Weights of a small transformer language model.
Size: 14 layers, MLP 192 SwiGLU, vocabulary 8192, 1.26M parameters.
Architecture: rotary positions, some layers without attention, gated attention.
Each number is 128 + 32 x the weight over its row's rms, rounded and kept within 0 to 255. Layers, rows and columns count from 0. Numbers have three digits each. The size before them is the row's rms in percent of the matrix's.

# layer 8 MLP up, 192x64, rms 0.115, rows 22-93, columns 0-63
099:138089142111139124130124105106112178089164087151117099082159146099144137183136152100135196095088110251072106105110132137117176126103152096185159121155105123132118128120148125132121148159099064
083:136131114242088121075114144122164102097119103154134149141124100076141126081118143126123152104078075091143113200107100125117147158061119121165146179087184144146092175146115158125134118107107130
106:121133108122108182156153158164188145067175127154128149115110112127158102119127021161086125165111123139142106120131164092158091148146144101147027164141127157146106174132151071145118165126129107
112:188123099091090168112150069105121189095106090115154101130147081122180098070143115140138110138063112105126150135133169190081105123080149159147117073122146156156166132159142113136159130144197161
102:099112130195119186139156166123076184163172092145125123103109149146090139132174082133129102084086161140133099130084111126138131083199138125125093165135062139137181162148147180129097089087145152
091:142142072128115111143174066153117108136108168097056160078116195140110140150142101107139201139054123152156143148148185111100166092111073129138164143105108148123126113114170088152110096132180118
096:174100122120156175049099121121115100104165130101141114116114143092144119178113147141099150093127081096103128107118143155122098200162099095123112179110175108174080061174090141124166188114157095
083:061186046090038131131164122144106113106076111141110098180131124096078159148157135135092121126160137120151156146127190151122106146159093136121119112103091108111083128122121128090171079183116123
095:070188136104114097129083155182195091136083109134146099108136138156156140155054116133171152084115101140130133141166135090125166158144174195124090165190076127090117103108131095101110132120141095
100:145172105120090109160191107134109036131124145135101146126162120045109104120129152170167097108123151124087104175107192162126116191081119143147116147140091148141155097118168054093120131141121109
087:091110180069102109162140110080098140114194113112164095128115166133155116155167092139125148089140157103028162116114120081141125176188121139115133149151150090152121127096060131108083163102152131
101:072054091183135139089165102099084151138108170135160096136159117083125160185141109114128134152109126119193170158122121153139153132131141079153159121050167107120110159173110103094138139060128155
112:139103126125155094123075128085113174122163075080175100140170171124092111165079152121148136163109132139141142120140099065131155097129150111127096147061183108153152183200146069143122126095126181
084:173131115120164092135196127115146132093126096094145113124142134174133141135170165166124131067122073086128116059086168135079153163128159113139146141148145165148179108091096057125118095183063137
115:114127149081109104085207037113139040160086122168152152126143094177125133130116071114125145133172096132094143151081135139122121173174100145145100166119174111164105139172122111136126134090104115
099:175139189101170077136106229109134112184098135094101144071126078133150144151123096123156110131118130081084098095118110065125131101148141134169124083164109116100092145122175110089118131072120114
121:142136129067147114152084148067180097097125124118156086085081106127126112144133168151136101158139147142171113208096117140097188188179128126136073058126117128076133123099120101136174098138158149
103:150120108141071177155123115184129148134137104173128116170147063061178144131150069125094116088119129105149111163127090131161105140074089067181171120142157123129149143087137124119060143134183096
101:148162113147062162089122098110095102200113127220092152153129154141098127167131170103130144159124082117171191104093095189152127158101151133146077139118143136090073099124172137132138103106115110
089:136133071090065145121142103080108129125107131134137134113135113118121093192111153127145177094089112093124146204162179140140160203165118158122104101154160147126165190124095069077087124081137132
093:110183100136126174172097109125185077092112074127118108152115160176107171108081107141150135122175216149104149121103148127130100106160171144105141152145085140146114083092117074137147063083152111
096:100126128151111137176044132161150145175192113149083060136107100132164159143136143101121098092101180193149143136168144169123140137201111146121157176116129106128111054119127128113084084132114124
114:205168121159150143112142092137114101137157157161105132118115134170182165090145163180186118142121131107181113064103149088125106129158105084071150116112152141093130143163048100154072164110134142
080:087068134119147118196160120121153230105113133151119141166148136089082140126107105093123133155068147132092129164158142147151178048174147180132152130076135122161100104115148137153095124093129098
083:104116127104158133129098145133118120096115148111074107151123150120155108202129109142147067075115198131108152063129088103128203175114081108144164143183165122151182154123107143116138101068089090
115:112151124072138071130176135092153134128122160160170129126108097185125113100104085116188099125109132171126121118091091201173159116132138147166113157192128163097173051132105101123134079178152125
105:187147121187106129128161118084128065057132092096114091145088145120143176112144159129107144197107114099157142133141145149154186088178115161176143108102160082091122155136109175081127146077149119
078:089173058141126123142111132170173140126141170171116170190108031152123135098171049142127168118121165118094173138135103092121120120102135151143087145132150058118097110142142136172106127095108121
106:111116140142129221108119149099169145121110098100118094078147146152123101133143127131154149171065100156079130162160205151102073117138152154128117095111170148163055119127111132092056151125143085
101:108101093141079141154153123152140131193165143159092128073122147129132101131105157124085089115114082155158174082085079073133099112085099133148118153170189165092137087139124166168172144066091147
098:084149141089089156091116150094103086126125095136126145093142108111115119125119214152129134158163107153141170079177120095132169151086158116135120170108043154105093168139151053160168160106151161
085:128124167159166175113154110123156084166139145109188101113073063153117102136138123140156092119136104091129131176061151145146162117168088097078129103113129115143119206105124178152102063122134069
121:122176098110131127149139142105066144116125144087119107140135097113085103118079110145189159113156113091118098184171231100114163105150101154155155109108133097193179161127154124112102127158144059
095:126098094107099137134063134155177143202120045167140161077131151181120126113122105131090100120093130129147133119092137089129192213107115114105176099073152116138144120150154126149114136158182132
109:127110083125023090141093160145095094136109144121113165162174160087157112142127164101159172096141098093205128182166089160109125138088133165109121123111124102156083122098144151156154124108105186
093:133160106163139131110078149149139126163114129167092119203080141081125100102167107115190096094096194142086144133133096115058116119118152129138164129133074139102154126206061106127104126134101086
113:113132106114087115164141108056087166083107151122114073067117167097159133097185102115169106129129065129199173128171151171151172098167098141125134130161139112127125135173149124067151157110159135
090:138093209148109164116041134104132067101114126152130108167120118100094140121078113154153132128144174118108166116152124166176168131134079161110121087129106167110153165106172080179157128193122160
106:155107098170077174128083142153092131143139123110124125145135100118192118107139118114197120164088135124185153130170128140100185127134166181120113144136135029145134110138039151104154130096132084
090:091150093080112146092141122163164131143203165096144155159183119097150176096119130087069185092126098119115105083121150112117149172165116159076147102098157082164077095096155127164133089157124143
116:115124115071107166124109108123148146148078070132141131153123124057106165199076077113121151047120126142161097141116062187128105154104160169130139140155125116107101190095121126128139143179161143
084:127093119143153138138144100150175090108163165144151139104176125127165077109109157170198171112076129112119166122146032071141156139113159098185122097093095153114139110142171087103151109156135176
101:113110096167130118144086085175146129130165125174150137115126175106102052190145189139084124041098168171142128139145124125141115077105161136106128122133120104137105155199126082078165125102119094
113:089125064187137174095151130099119117048139146124042191057131120109121123162130147197150162121103138125121111117118129138086159123134096141100066115176135145117142072089147135126138111139152147
091:155123080154109184061130106141120103134123115159076121093157128114162106141124136127204156123073167089153128135193171176151124146072126130112117166080120157080109137140075120134098149169078176
101:125187184126160169126120139082133101113120127094084136077087121106104110158087124121199123140114092117132087201145151101107139138145125112108133108163144138117194160068142224090104169122117125
094:120150157108064106133125149142083091157141155133152151063141113162132109143187108209125083136131118166118145105136165133099111140114171133101100091137173116167147112208200105149150055106126140
088:166109134107108125110166090173224086175090137113168104151148120122079094114105134185079133111204180121129107091098130118165089129159127109128108118107131090109082083153144142097118098131075103
102:149147130124108107090087101171212157153166144145144113143096127111135060085128101153151109144182129066072130176165109132142144151108183107118079134147117175122168070144129093098125080178154126
083:113104145133132092173056145148121115134133087135115112167112117136130174128052157123106109166167115154128080156161079086126054128079184132172119112220098164123160097101136126150138156137114154
114:140169095078082102142083129142106104119173107146119135131128111105080158162145160109173160120102109088157115094142130103087139169143167175116169099151116178063125194137174168088122203107100161
088:113133106127095043164072129111102120175144095189125160129152157183190155177149107122129098129135081136114153090098093116130152152103165136139158212131115110128115140113096052141096156119117166
090:118171159156207162125158119142093170110107119123139122169121166179130107154106132155104123074167086142150188118088087056074121136164061171095165108135133136114132119139114141147163172114145072
098:115084047113105156165129109128078131112108060105145153162119154071116125125150147088165092043097157160172115124151135136152148094151160143118127113164097148105158134162101134126183106123159208
092:116069106154172141128147118068114194116097111126126112137144129183160067088128148115096149137179129128097105102109116160101136156153120131134153157189112136025134194122152157114123179077115155
090:105189083176116137113140138129176143111122164146136175172127162093159121085176144092178132160089154094141129126164165116116083060089086172084104138124097081142127114157182069170147148143144121
081:156151141131189147062131092119132140110142099081138211202093151106116190109092160154155102128102158165114125166104121181156136085138119094069150152104151097099138114140123150148096174134107074
105:130152089105143109181086159135097090086076140156115135074189137163115124155084121091152135107130130076116100183160089124095093131137148128124203164133101107141167119105177087116076117201124153
107:137146184100153129085139148116149103137116084119068090168090117155124155140159135117159171141122149076117129130137152138118115126110145144113155186148133111118099098178101140255045152108103142
099:124108133166166136198094115135153077164152158113172065130161119122130099121108085052132121107144070122064097163201109173151114151129109143168121156161129096066165125099113132134156139115116163
107:133181131078125081174163107133103145061104149091115127152104131159129076090137098149146182142123196179090134124079144130136099153094145140043158115128152097193146113094154169098115141157113133
098:123166095128129108149128131095101178078109182138119092161185132086162106111086158140161102112146109141103101135155138155135235112109094136199109074156082157135139180116142136103107147132152073
101:131111047121102155132097144122110151147058124095163127143126135090115124112098110128108164112086103092136153185108143151122200138138190171149147144131139109183078096161078184121136166157173072
101:098181141125173104114112160114161166105186111089095143119153072118194114097098103099104038130197126094117176132139107119154140156083139157107159104129110139116130097115069150120142197113156136
107:097096116132150150165134080181091154172135097136115146070157106089181168133148108050104102151072126136108113100080116142107140098110182131133180129133118117063197122169122148151158178108135148
099:068140109120078127083085093151099159127127176142124107131155157076190141182126067131166107083111167079115097121143143124152171168121137167159171105056128067152133107102133133094144176123143121
095:111127176122122099119138161150115142065119114112096095135156200168130101126178132153095121104098093100129156119161111168070138213116121095051088131141177135117118066136070166134140134127172121
101:092156115208111116206148114120177106138131138074102164112117106128093129171180069145125136097107152161124089140126165136122130162102117158137051113158092182095106110068160179134120098145117146
090:116149125104117074147147107165145122115175116089136127193140134130081116112112080120073161111086212104085098159095072095153118137158143131189137102162145138193107119091126203112146135131104096
117:195205155112155131077123133056102142138143137136165173109134121087111121160181093101181165123094143139098139145124158146114105191126147125058082164119112097166119140071133089108149102139093111
099:132144121141114128143135120155128120155093186126124160059162169140132140133093134103170125208063166117177123104123064143094094113110128137150088119201168087126120101151107106087139067073152161
109:167080163163200148063147111139149101147106133155167080101139130157138182139143150071142092130179102091170158107086085119079104098091135103090162102153155157079131125129099152131069134097110141
# layer 8 MLP down (transposed), 192x64, rms 0.0888, rows 22-92, columns 0-63
101:122193218083120100095136193041127111117133095135118099137123168115108140107144162108155084127110123130136128106145177081083086150162115157139167105153117112117154186115081140120129194157120124
091:153176170076111075140015190094075138100139079125132129110123165124110112143187132142169146160120128119109150123109129168136106168154132102131074145118152161167070124137104079124113135163152131
131:107098123155129131105191152095063096109125098085099160118138166110116154166119180142202089100128091191113118157157079093103172108124146135134117124110086127122191092101141140170124160192149085
084:138095107129145115072115107133161161128124134133128154135074151144136075126092182136119095164202160140140111077085074120134157154123147114108090123173147137177154110176121044218155107113125144
114:106134165154114117144108173129150165139142149141096075121092175140142117142087098098164098130100106180142153068140187122095164107107146158058024106107139141152133134099176078156154117168145120
089:112173184163146093079099153176163140134130162177153091108141131136134125117160069141137097140193135182126144048117080160136084094082151097122117113170200110118095122115149079114117099128145123
101:105157084147161100130168072124157169099111165131117110147126117102151073136151160084138107114107162163117145102165125187154120115124163125139097142139131115084189144109216041079157080130104104
086:110185097164084180137057113116111223128134112102184158120138111119139120186140126080040112190131137130105129111161152120131109159108101123107118117161182150120159118101125155150092098117100106
101:118150161071151149103099141176131086129084168139134150137112157094149129073168135068136124128130157121150182093120183074145157134145185128109091128121139180076091156115134091174158064114071151
125:104077166175113124142188152144061165143126102123134095126130138135156123135150106123124129132218109083115102146105117114091146147110165132117085157084097055121126116085139173160104096133208186
090:160144189153130084104089181157085109105146092103159076099155172122105129117171110120079132184188123153160139151087107115121103135079168101105086168145124132087093143091110118168116081162183154
084:168082096130159140107177088114141151134186141101131166142053087101170139099146110098131089134094231140116098091137076165131102153126126140113157115149148108119146134110123060179152140133084168
086:117191115109117109132124123087101154077108117107196132120185136082159129102147103085157178117068135086088115158173177111162160120157166127174111129133089115121150143106148152027147109121160140
106:109088110137149140156097122120100184071137151079076140059162158166111130124098128100136137091200105173111130122116117093136132185160175095139067122158105123161206090099151154163141144131096126
079:153065105169123108089087106155142151160152177161130112110045134165119100123129130123117124130227151152122141076075077129139130161117106124083145166164151134122111121167112071186140094113095138
074:136054117122200051087124154183138152123174147147119116129042173148118134176125156115168132129186130134151159071100134100168166121110133093091111114157154124100107120121103083154122086134123151
115:138074132128172126101236116191072112108116122096129144131119167110084163126121124094139148136181054162132150071132131116147135103109101140096156141186109088173116134095129185138123129146136084
099:124209194128088100114130130132076131085164106164108159073138104107092165163146156121140110070070130130084123152150101121115152106151183129144147172090060174149099149100136142129171128125123076
116:176104135088199121145107175185179121079133069086116103146091061101155149117103121173137120125093109156147118106172119085119137086160151105105165136147075126127138158153147190116128173098087101
095:132122121097205172109085110171171098186132125186095110151075111108189114093162065125099137108125128109200088084112084146127139122100148157103109136164137159099132112148093093158172120146146094
088:082104170133135108145071125171104117133154141133107097115070159063117088125156175153125129135199135138137129088103064137109166134134159201137157175113109118133102101149157053186139125160087130
106:158136067097102101113224115073135152134170128103141206155119116101188113112100131120159112146083117135091096085125156132133151147156105115177105133133189138156148134118110057082115133156172111
095:183077170173134137116058130095187113169159110126143101117060120126184121109143116100110118134186119165118139116089051113137123102118161108155087129149186142082135114163118115176141154103096168
098:164084065177172183095035124112091102169119142119144063171143112094124119076160146143111160144154105103131177105125127148130126139128082131132217124137097116092133166107148125154151096122148135
089:140140159138169072087067179107128152147197106108125119107136145131118124143102156140155069128217123200142111170097109064152076112126132136137089107168141129103119086154090080164128130119138154
094:107116100110171158164194045079084176074141141110102180117116163136093131191116121165130153075106166097100094129164172134130159110140117149074139130083106133157117132142184143097133145114121091
102:135220068136098156156077166040127084155162097123146164084152131177119105136140137168073094118102113155150149167142183157140111131115117150105096094122112125074115146124106144127174131090121155
101:134144131209135126106179125129183122143139112128107074162135108159102096197139085123138102132175129064106109049150108174122114187066101098140149163177148100098120083131137146139083125111127119
104:150116130107078159138095196076094092162111147117078159151131111148148144152133164121085108151065135105196152164126126128138132063118074104090177102143160158123128158093090208168103140116122130
099:129137094094136161088118074150108140099154135116126113129145105102185134148116173133122167096031136119160121125161119154152121151152140157159203144087157083140172137112134052063113142175078115
102:135108116123105080152104145131136156180162161107099106195209123121099144104131059155125130126129156175055112067110084165096152075124082127131188133104186127164143148100127148136162127123135108
084:146089141110196082092226102162132177113169126086096147181132106115165093129149150100176140144114147107104115152138109099109104144141154170087086109147147106094177122094120066153118138151108075
112:107227109147050119151081118109098144140109148111106157165199150141155127142108092144155165114119107149089108139164172112102111078123106171129125116115089129158136107117163163062144123136179068
117:138101113095118123190137166178136094170167201139140085131146080116108088104231129144099155091147082070126133113100118166153109068111153098138133152134117145182085126128113160109131112150132096
090:153099070109125129105153155122139145093164137120115160123054138081149072124120163088170120121132146127137161076133102114109121150168159136152151152143190120064090123166154067199145165101064151
105:110192120127156109114094157106152143136117187121175067163133192167090094140116125179096119084158135090141152120112136155127138097090100143093126062080166091155154087135099071163122136179171137
128:118090139115176148136187131158132078130124126099142151160206103131113177154090108103121196080095107129086090141077135098093101149127118167151157103119079115165140099098123215114101143180127133
092:097121181169136100132084197138144174147128165134149108138078153145109139108153084069118102155155120106134186166106149186126090142083113096069065116109147178076130142130118172145132076120140160
104:150115202152146108129147089174108173112155174094133139148047084086110095102133136112175125170171194126116069130135117155107095174119156136136141176142115070107167133107133081149093123094095116
093:081129135135110082141099106098182182147112140162077132133133125135161120200097129090115131112031063162131101162190164147137106174103150132147115134151144176112140105119139161091112078120160089
113:129071046043134166151196110151144151134154109084118137198186127104110138191104147087101132117125122135165155104161115177156111101144087077117158133138169119109133121136100099111134157113104144
089:072131080143086153134061142121063158123128107133145110085161115066115139172158112139139105149158159096149084214127180161110091097166104102120126150119136157074165142128152183108142138128180143
093:109119073082117170097143135100127104128064108128120092120142103094147202172077122115171101095149147133101100105145168132132171160174164194139146120090178086185144102151145117070150143127086100
122:129120118123076136117135127177083198150160103108112123102184133130109142170164115113124122110115148155038070181096123099094108103139207116156145148159083195124149063123152124139130165135123116
085:108096107088153153055152131163084152178200148139112118109140126123097113117100137154177112099143198181114157117145135134127170100110103131111153136126149176048085083127141074141167100161080131
090:111159161119127182117129162050163173166116041112095078104188139124178158160145134124144107139059112158123121114181159143117089103127161138113108117178123122112092089130128169122116168077147120
091:127098068097142161108078094172121141123152143129123154111111101151110147113146129071178138093179124162107152107105093102192136188076094096147163170149083126160086156141089065183175122143118127
101:114176161096148114109139165102143122148167181096104140114043127095108083082118159113140131177209131093127100142143150160108176158071080153155147092156141089107158085153107107103107096155166140
124:132128106152133082089125132164105205071164144183188121090087123098154103110123105121176144115187135144079062111115107136133164111142150149138098160132167170137113109132157042078158120135124149
101:156095122140074165173114094138093185149176129142132184062045104194151207106099106142135157123071114126143119109078105162109132108107087171123153158116130099116113118129134144099141125131103163
094:173107151101188120049081120147154138118125168151083124146060157108163107106167092124128109158137164127134155083136072125146146119144140117123131122139182172113129161152112030174117103110081158
107:119102191125188127127132232114167113105121142127133095127083121119114116145078169119084147163130083098151147117088128104098157191180173181118131131138148159153106125131096103130119094109072067
087:140168130106091141091185071121094134107157188142185143131138095078156081101104138151145147124125160125100103096108107175120140171118123135166174172100171115137064143140131023100137113127098139
082:132059143120121141131113162170177126149170109150094148053065118088118124143134179160078105184200111158169120119093100114123131178107116099109125184104172121080115122128132094177142131137109162
115:196113197147146116062132166125125172093134168063142100171105142109159113125089094109146132123106149164130147136134102135089115133160114095075095123078167132137163105173174136182137095136089058
092:135147167118105100110050150161135149150121074142140114119148120156153131158072108098094104134192117149201123068152072128088125169131162074096098184128150116159150147131109156172062126159125129
092:157231112148113104132064152058130105131075158095149151106190133168168128146118162158096111159165107113153155062084113079147112149099130134143102108155134098098135129132154098106112107159148174
083:107076109149124131096202105179109179126138154152112143113089169102165098122120126131153112086133178106140137100124117110069132120164171183100122201116158109098173133104169043098138156106090134
078:096205127109131158116125123085136108084122158091162124122114099108150126098102136136157164104057107103154132202178187123142109129098091142151196128101123122128162167104118195087107128142087065
101:147149056135129131063114091087142130112138220153175159113133161159106116121093082212172146124106147172106111150088116141126137074114138105140154096145104115130167128095172167098161109087154141
108:125144151105083160131143108089114154123166144123157123144061098119124143142093101127164131058063157111076127088110109117119163202123123190145205116134143109159136139110147090071122157145131200
105:129122203190149077137120159070122106159105201155124173105166142128143133119175091113118127083092148102094143122098141118127107082161112083150082068158101154145155098098164205112130128135119113
103:143165137127085144133141136098103073077129124113111111150205099107192121115183131154147199156164136134085140145143161139132055111104097118144140100120116104086164178120110124066104121092123203
105:160158133167110131150130151177148106110113123103163139059066164168078121115135157158111154139172099188158143141086109108099181156161180055133083131121159132127132143096083095136138054140109103
112:133137146117141144156102125171096253119107135088150103145217131120095111084168110133141114113097137124064117162110117102121126130163133078143092163156119092163128159143120168085069141119155102
102:109088178110151158142123152114176099157103105131153149129217140163109135135155145115082095158103101161114156112161140124100084098164071064127088074160141134129102118105110222124091109113106165
087:147119075141094095078111115152083166083201164113123151142135106099144130100125131143144146108135141125111069127115056111140156175141194174123141166124141103142144135136134050077159190125090174
134:143149098114154138135119136115126110140096153145159097170120177140095056122151132153135088120182148098121226085132132167195113093164161090143115106140174104113152158088142106093138077091093070
084:135111126134133093087178113193073168140112141128130186164035088169103114115109127121127110108202135113180102167126084072157149139076137116117143093154084121139140116157136093123157092134168146
098:160147088145126113111145092131139189106152138133117165118094101118135099167090097152170097118096155164125067094128094181113157090125175112193195139125180128092173100160113048100146137132101095
090:137177105085110128147144122096142129100093158048130129203161129129122120080097113148172143093070162118109165134191186183107142091132062148138104083102096109159174158158133146112104130155121139
# layer 8 MLP gate, 192x64, rms 0.11, rows 23-93, columns 0-63
104:114156147096100140133147130149107139156102137072124094094160188150112225096141092104107099106110118134111158091188127202166159116154120138141136044125096098062149087146149128112124139165132109
110:091197111118139167193136150104094148098109148148189134127090130201050142109136126115074136117080139113083125132088154107168057140124123113147126137162133119129113130079141208145114084130123119
096:091163075030160089118178110076151124173136113141126110147097119146144176134118098099138175154141159087065128140119103107140152093132169163173098171131143107177167149119105080088107151152139098
102:098154137096181109155088046157171165128122102097136115064116071103116125149119153085108143134068109130107095176169132183139133098182116086122134147159152169194091160128131151123169136106124093
091:074122134118186108112140134124175132089129147159122085063136148142142155125094154131106095031129060168162150137112181105151103192131122123121189142164085133167119105102101103163167139144155157
104:082145132149104123159125150175139072159113132157142143076114133131164116132132154124142092088154107122151149127176148121140126150144061160179049108154077119063164104169149128095185109048164132
094:124158088146073166120135140122177089154072108163127112106129126091101165113076131161148117159128159106125114136116170093067066159155162145201102127077148082140084124151059163124176125144110148
106:100109140154125122113065149156124150172107056134123098097146102120106143165124121097111097131119105151153149133174163116086149147121163166080124098212144221102088147120186070118159095099119118
098:175161171113182121100125092126128074099128158119139107192173151060104108109126126082110133160117138111075100135201152163154097126148109121095185119141145065179123115153145164121131105110086068
088:171119146101151102102150147150081149093150133113171141151160159069067115078205142105090098208115204122120165121080154082095137128141121131075128122118099121119128162115134098173136101127120172
088:133105108071143119132098137145122129135163119176088150161144110135194133157199108123127133128129243148129090114126083120104133176109126094151127099134150058096103158098085132169088161097098163
100:135115103109096119139126155129146099115094136133117103098072151131143155141117129105119180161128163076122071180099149122141130151075055141135195116158129194124118097237156169091126152150102133
099:174106157086116133121163167075104110124143136049085164111137180131121157139194101144066176142133111121099099174141145201129125143118093136198170131106069107126142081128138134095158151135108129
100:144103092060174133137149087201134092122155075135188123121139098113106131090150138143116097176148121146144127092111081115174128147062101089067131106134132084093157128147152100132178143138175188
096:151087110164067140120069178085137166156109146133205101088169122132120161139120173103151093160203112050144150119099118163123084172128118128134142074149141154080130110108150102120100161150144126
113:111175088071077158205090129088112145103095140108142115162165078139146136122138098206124099128113144157163132181137109118135162169185105118131105123126179096096130161117078103136179122127104188
088:097077137093166196153181126106144138121160154056151115157136174093074154122147164129140077138122150115079111150188171168099120107179103108059088110099112139129141101088125129143113142158080142
098:106107115099124118139127111108130136180086192182112175130105177121097142107149132135146143148100181138139131130064145143147151146177099100127121165105175194047080092130103146206105123086103144
093:098186104088149146120169138126185124069153112195097105089096090132166097082163160132100112066089144093110158145149173166136134162126143142110127164165085106109125148174122100140102126074168181
096:180084188126121110166054120174145150095119116108122113100159155140084139123090157116129161137134188156104170166172171082110102093081119126129118098119082147125136087092160065145168101113169084
118:128137056130158172119191113085126100074158132121124121101157175066089114168137140105124157093119120154113152144195147090169103158115135128167095134093116123173145151061059102176132163115153143
098:169048119092154097124133181120143095175169176163111205122064136106152120118171159139072145184134169083150151103132134123146120093121134117142116133099167172075097157109089123163167136136131144
102:144167080121163065109178122127133152078124125166124132180098168099141129140101124168123059161109106114128160123160127166159092088128117176139155091144142205130140087099163075190124134065124129
085:151160082146103120117113153176137124148164153097162184149159102114096110182107106137134100170071124140104137204118159154147073105088145084104097117167109133118130125135167050144050164106143096
096:137130136100156147078143067196142112198152108116080115127158100134149164123140170113101077185151111155151158099136091145125086142174095106111093124175100089108103165064065112161162137104113121
109:113138093146168129116127181170122155116080134200128201120165128124077137161147062062135151136047141196160137129125114092139131132146149125128126136083129127141128108081156116125145091156072177
080:139054147080128152162162115112121122107090088137117128074163110065075139208125179144137123142150118149124120173108122086054164141129134151178160073179125126153120134150153117090146133180113108
100:124148156133177110137137079194160117133109104137135157228215153174107121069148120111068113119140133166142147127118065148110133108090093107136136137089189150117139100140106116158159095148110152
092:064103175095153156178107103104116145090115121115141123142116164121112091096167150103131158125133156075140125065114113111137182190171114151147093100089131166134153145181092131171077136221107133
099:069167075122073186139156078132150107123095164112122144115070075153149145149120097144127164165101106172127135135098187157140045135120156132147087062141114086130118130139160166096126091114128167
089:124132123134057096119092139085121138119142121124190113172096073144063111141105141193127090171168197161129156163150172097102116186136154072145143111142114121085152159185132135091093128111133104
102:167068122147139138116147112131112101163113122134150130144141166166123159187155136068088160164165125126105162121101086074148121111057070096075103157108140154064103141151113123203098117094104170
100:141074115083073134168099128154120102140175119153105127106176123105153165119167141187148109159073163133133121115127120066150136097159138110097159122084172213158095100107074106188115145099090127
094:125122160135140158107079119174087085135160151140037181166184132094140187130166151135137129110116106178162090140113094112076125133109153139093162137098102139115177162102128109064125162166074147
106:107128142097105114223105100105129086089125146130110147148152147107098097178138121146107183157096108124080112169131181181190104174152185093157123159150115132158074130103158095129104104090076122
113:120146118126167160131128142138192076143075146119163133168103117132126127186086174102085104118143207140147144088088091128117073125104175101118140157142145157149100133133123124174138077111034168
093:092126149119139136136060111065097073139157165114123167158086176166151090127120176153100122099103093126153125125153089083132178137164147128127180118172072107216106130106105154117138131174084113
103:158136138062134172183108067106122128094111182116147142166130104141149153178135115128142124147100141123137116106170211170107083151107143149154101126133072054101204134131096119116099138089141084
098:084144101127119113181165103070092107132044132122125100114096128096086081141111130112091095136158171097150202088115109143110110112149183150124154211159087117118088133132106145147148159104159173
122:145142107132150174085125069133119164105126073091100067146178081093151149225145130105079161099109087130127126124159142166127135154119153143189097177113121129110157137112101142137107170083179164
096:158103157143121122179056144130134159125109099147161102087089115129078155133107138120163077155084155120199138146114070144116120112177103093162104131217155101067180138173139140138119147155124155
092:108161165147106044112124207127127123085164184102127165130151159086086140145126146102108114104141099102169119152141124116100134200125095118149099070126153176119209125145153139120088174150160133
116:144147114077144146109113103147129120137138115091186077187122149147082102137176097160073145120121050153081124132111150106157085185173160088146129115100067129167179166143115180137113090122118098
094:105066149120115104110121160149137130171161051175097163082165149075112129187123117106129139100078162152140084095160167141132156129093187179131114108103175135086108117084075124105179131120126156
101:137067184065198135115122100208114075118156132141120133181204120182144133118212133113123134111098134129050108105087104080136128136131112107140130127114150125142147114131111096146119103137092143
090:070170073093117146164133157155135120096141116149207119138111102164108150180119099188192163136095133138128128107042119155135144109154059131130077146119115106109145176100120131104165136153093088
123:168134097089152175039186115139143068164127146116137104216126170066134116145130085199060151109142111131120110139124118118132098129143140124106146135111105140156162137106070123149127154075131107
109:148198159147114131090176145105121107145148096133109135087120113075050099138039131112122160119109115160138159113133134132149128078111090167098130139151097178131172115114061193116148124154094182
097:088185117116145125155123106118151124206128139123110200079095170157118070092190119109135153134140164125097120165120170121165125137121122090102153175137064057144152116139111174138122095065153127
097:154142199181090060106117190096124119108149120116126131106090058137165186159121127140146093155138088131121113183147162172087129157107101102132092155083125163095136160086128077105141169133120171
100:163145154130125080153101165175103156091131129155131168128158106093114145144093164158124135098122118162051179106108134123084153076123167107140120126121141216115115163111192126142069133138043114
094:108160129087121115115110152176135123173094115078112159114093159113102125140166154168121114122143180111102125129128134097126129172097075086152158100150090140087089019186123134150198131118174164
091:103059139118135142077142102099161123109154177150091121133135144146159132118123108157141119144079189157133132187104104108144119113137098158146049192151078138062165106174108143157152162197099117
097:149118111106131186159141098183135158206132088053157104111148127131129157158138110114086093136071124168133122119095134152109154070159128108085136137084166155165082094121166071147100137111118062
098:126174147161100197152101126094163152169107146199089139069157123109106094180042178105139105106113150143171083073135135098156111151145150129142094122135152141082110141160089118094147120166122101
095:090081147110094146161200143140138127091100103125077128105198148104117096152199139091092115106133115116168162093131158107148136125130119120171086152134071071185090130151127190108137097114079161
092:155110121146109120092127192132121144198083135185074138119165146136115136123126108065076126093132153141138090087119172152102126140112166134101203191120098104189130120059149090149127098126148092
091:167214073143167106091145098105104083131140179146110120130132144188174079135105090135196185115103108153132146113100106107088162128085093164135125172131069124117092125110151112150160146113099086
089:136151113066163127166160134166122122126097119165165164129123093099170133115162182128123179061131137165133203124059108133156115145127091158147162195155137109145148092138099098090083092159168097
095:089115162108200181160149141097160142147110039129082067173150156140085155150097137117146129150156111138140146128099079123126132131079131105097156061110100158105150179107145136099132098135144200
105:120061143155172149150118083139111109196111093169105199136089106190111114147130147128097144130117121180146192135080141172102101144167084099117123148092157122135117130131136133171149168084056155
096:130164097115161070114199131171132051111135126133184205138103156146114135117118132062140156149151126132155147147132152162159083106137109124110107119139089190105131137152144104185106108063078163
100:157156151205133049145136106155096075161098127074107176133142103114149120100083188128129097138114164139160183112113111103152197090099097156163118131121134188086138110148088159125090126124148106
118:167193142102173152139151141130101072137080171165130126100088130129076096091165161184133101106104133135195149075111148157124147113146085089167085101098121143108105169077165137074113093101130108
096:130157092112096181146169111139096150111129121095099139146064138159085099087147133137152167121108142099069104154164158192104120102162187175121135143173137113166147113109179051086167090167142111
085:138129116117127098147091130141043141126164151119083139152084134130128151128139145124159122076110055136128143110171075093137172169117073138047070144110158170167160140161118161090176151088150138
137:160199105148116104167174094094185093105063128165134169133095088173078150134113093195149144109092133105108163099132171152094104126125140096154104117120092158137154196128136132123105056125115141
091:129137129179146122134167078076098140067159183104162076179139142140159117118174067125136083124096207182076111094106132146128115075085109139123132150130149165114141121099193102098133113133136108
106:134110149125147086151084133154154143167134110176167131147132000067083128092091101149136139129101135114167111119155137141038102132159128126115136119118067166150130107172136138089126169129103138
101:135117156118148059079127130111130124121111095075164117159111095133100115113103189150117148155105066145101095182118105079156193149177141106188193109122092159206105124121102118147103146129099112
102:110235121130106173116097070137066126082113115118149117114119093101115136121110138149195162058087117136124129197150164138120108125157128160110180109123156124145132154168091086112157166133107083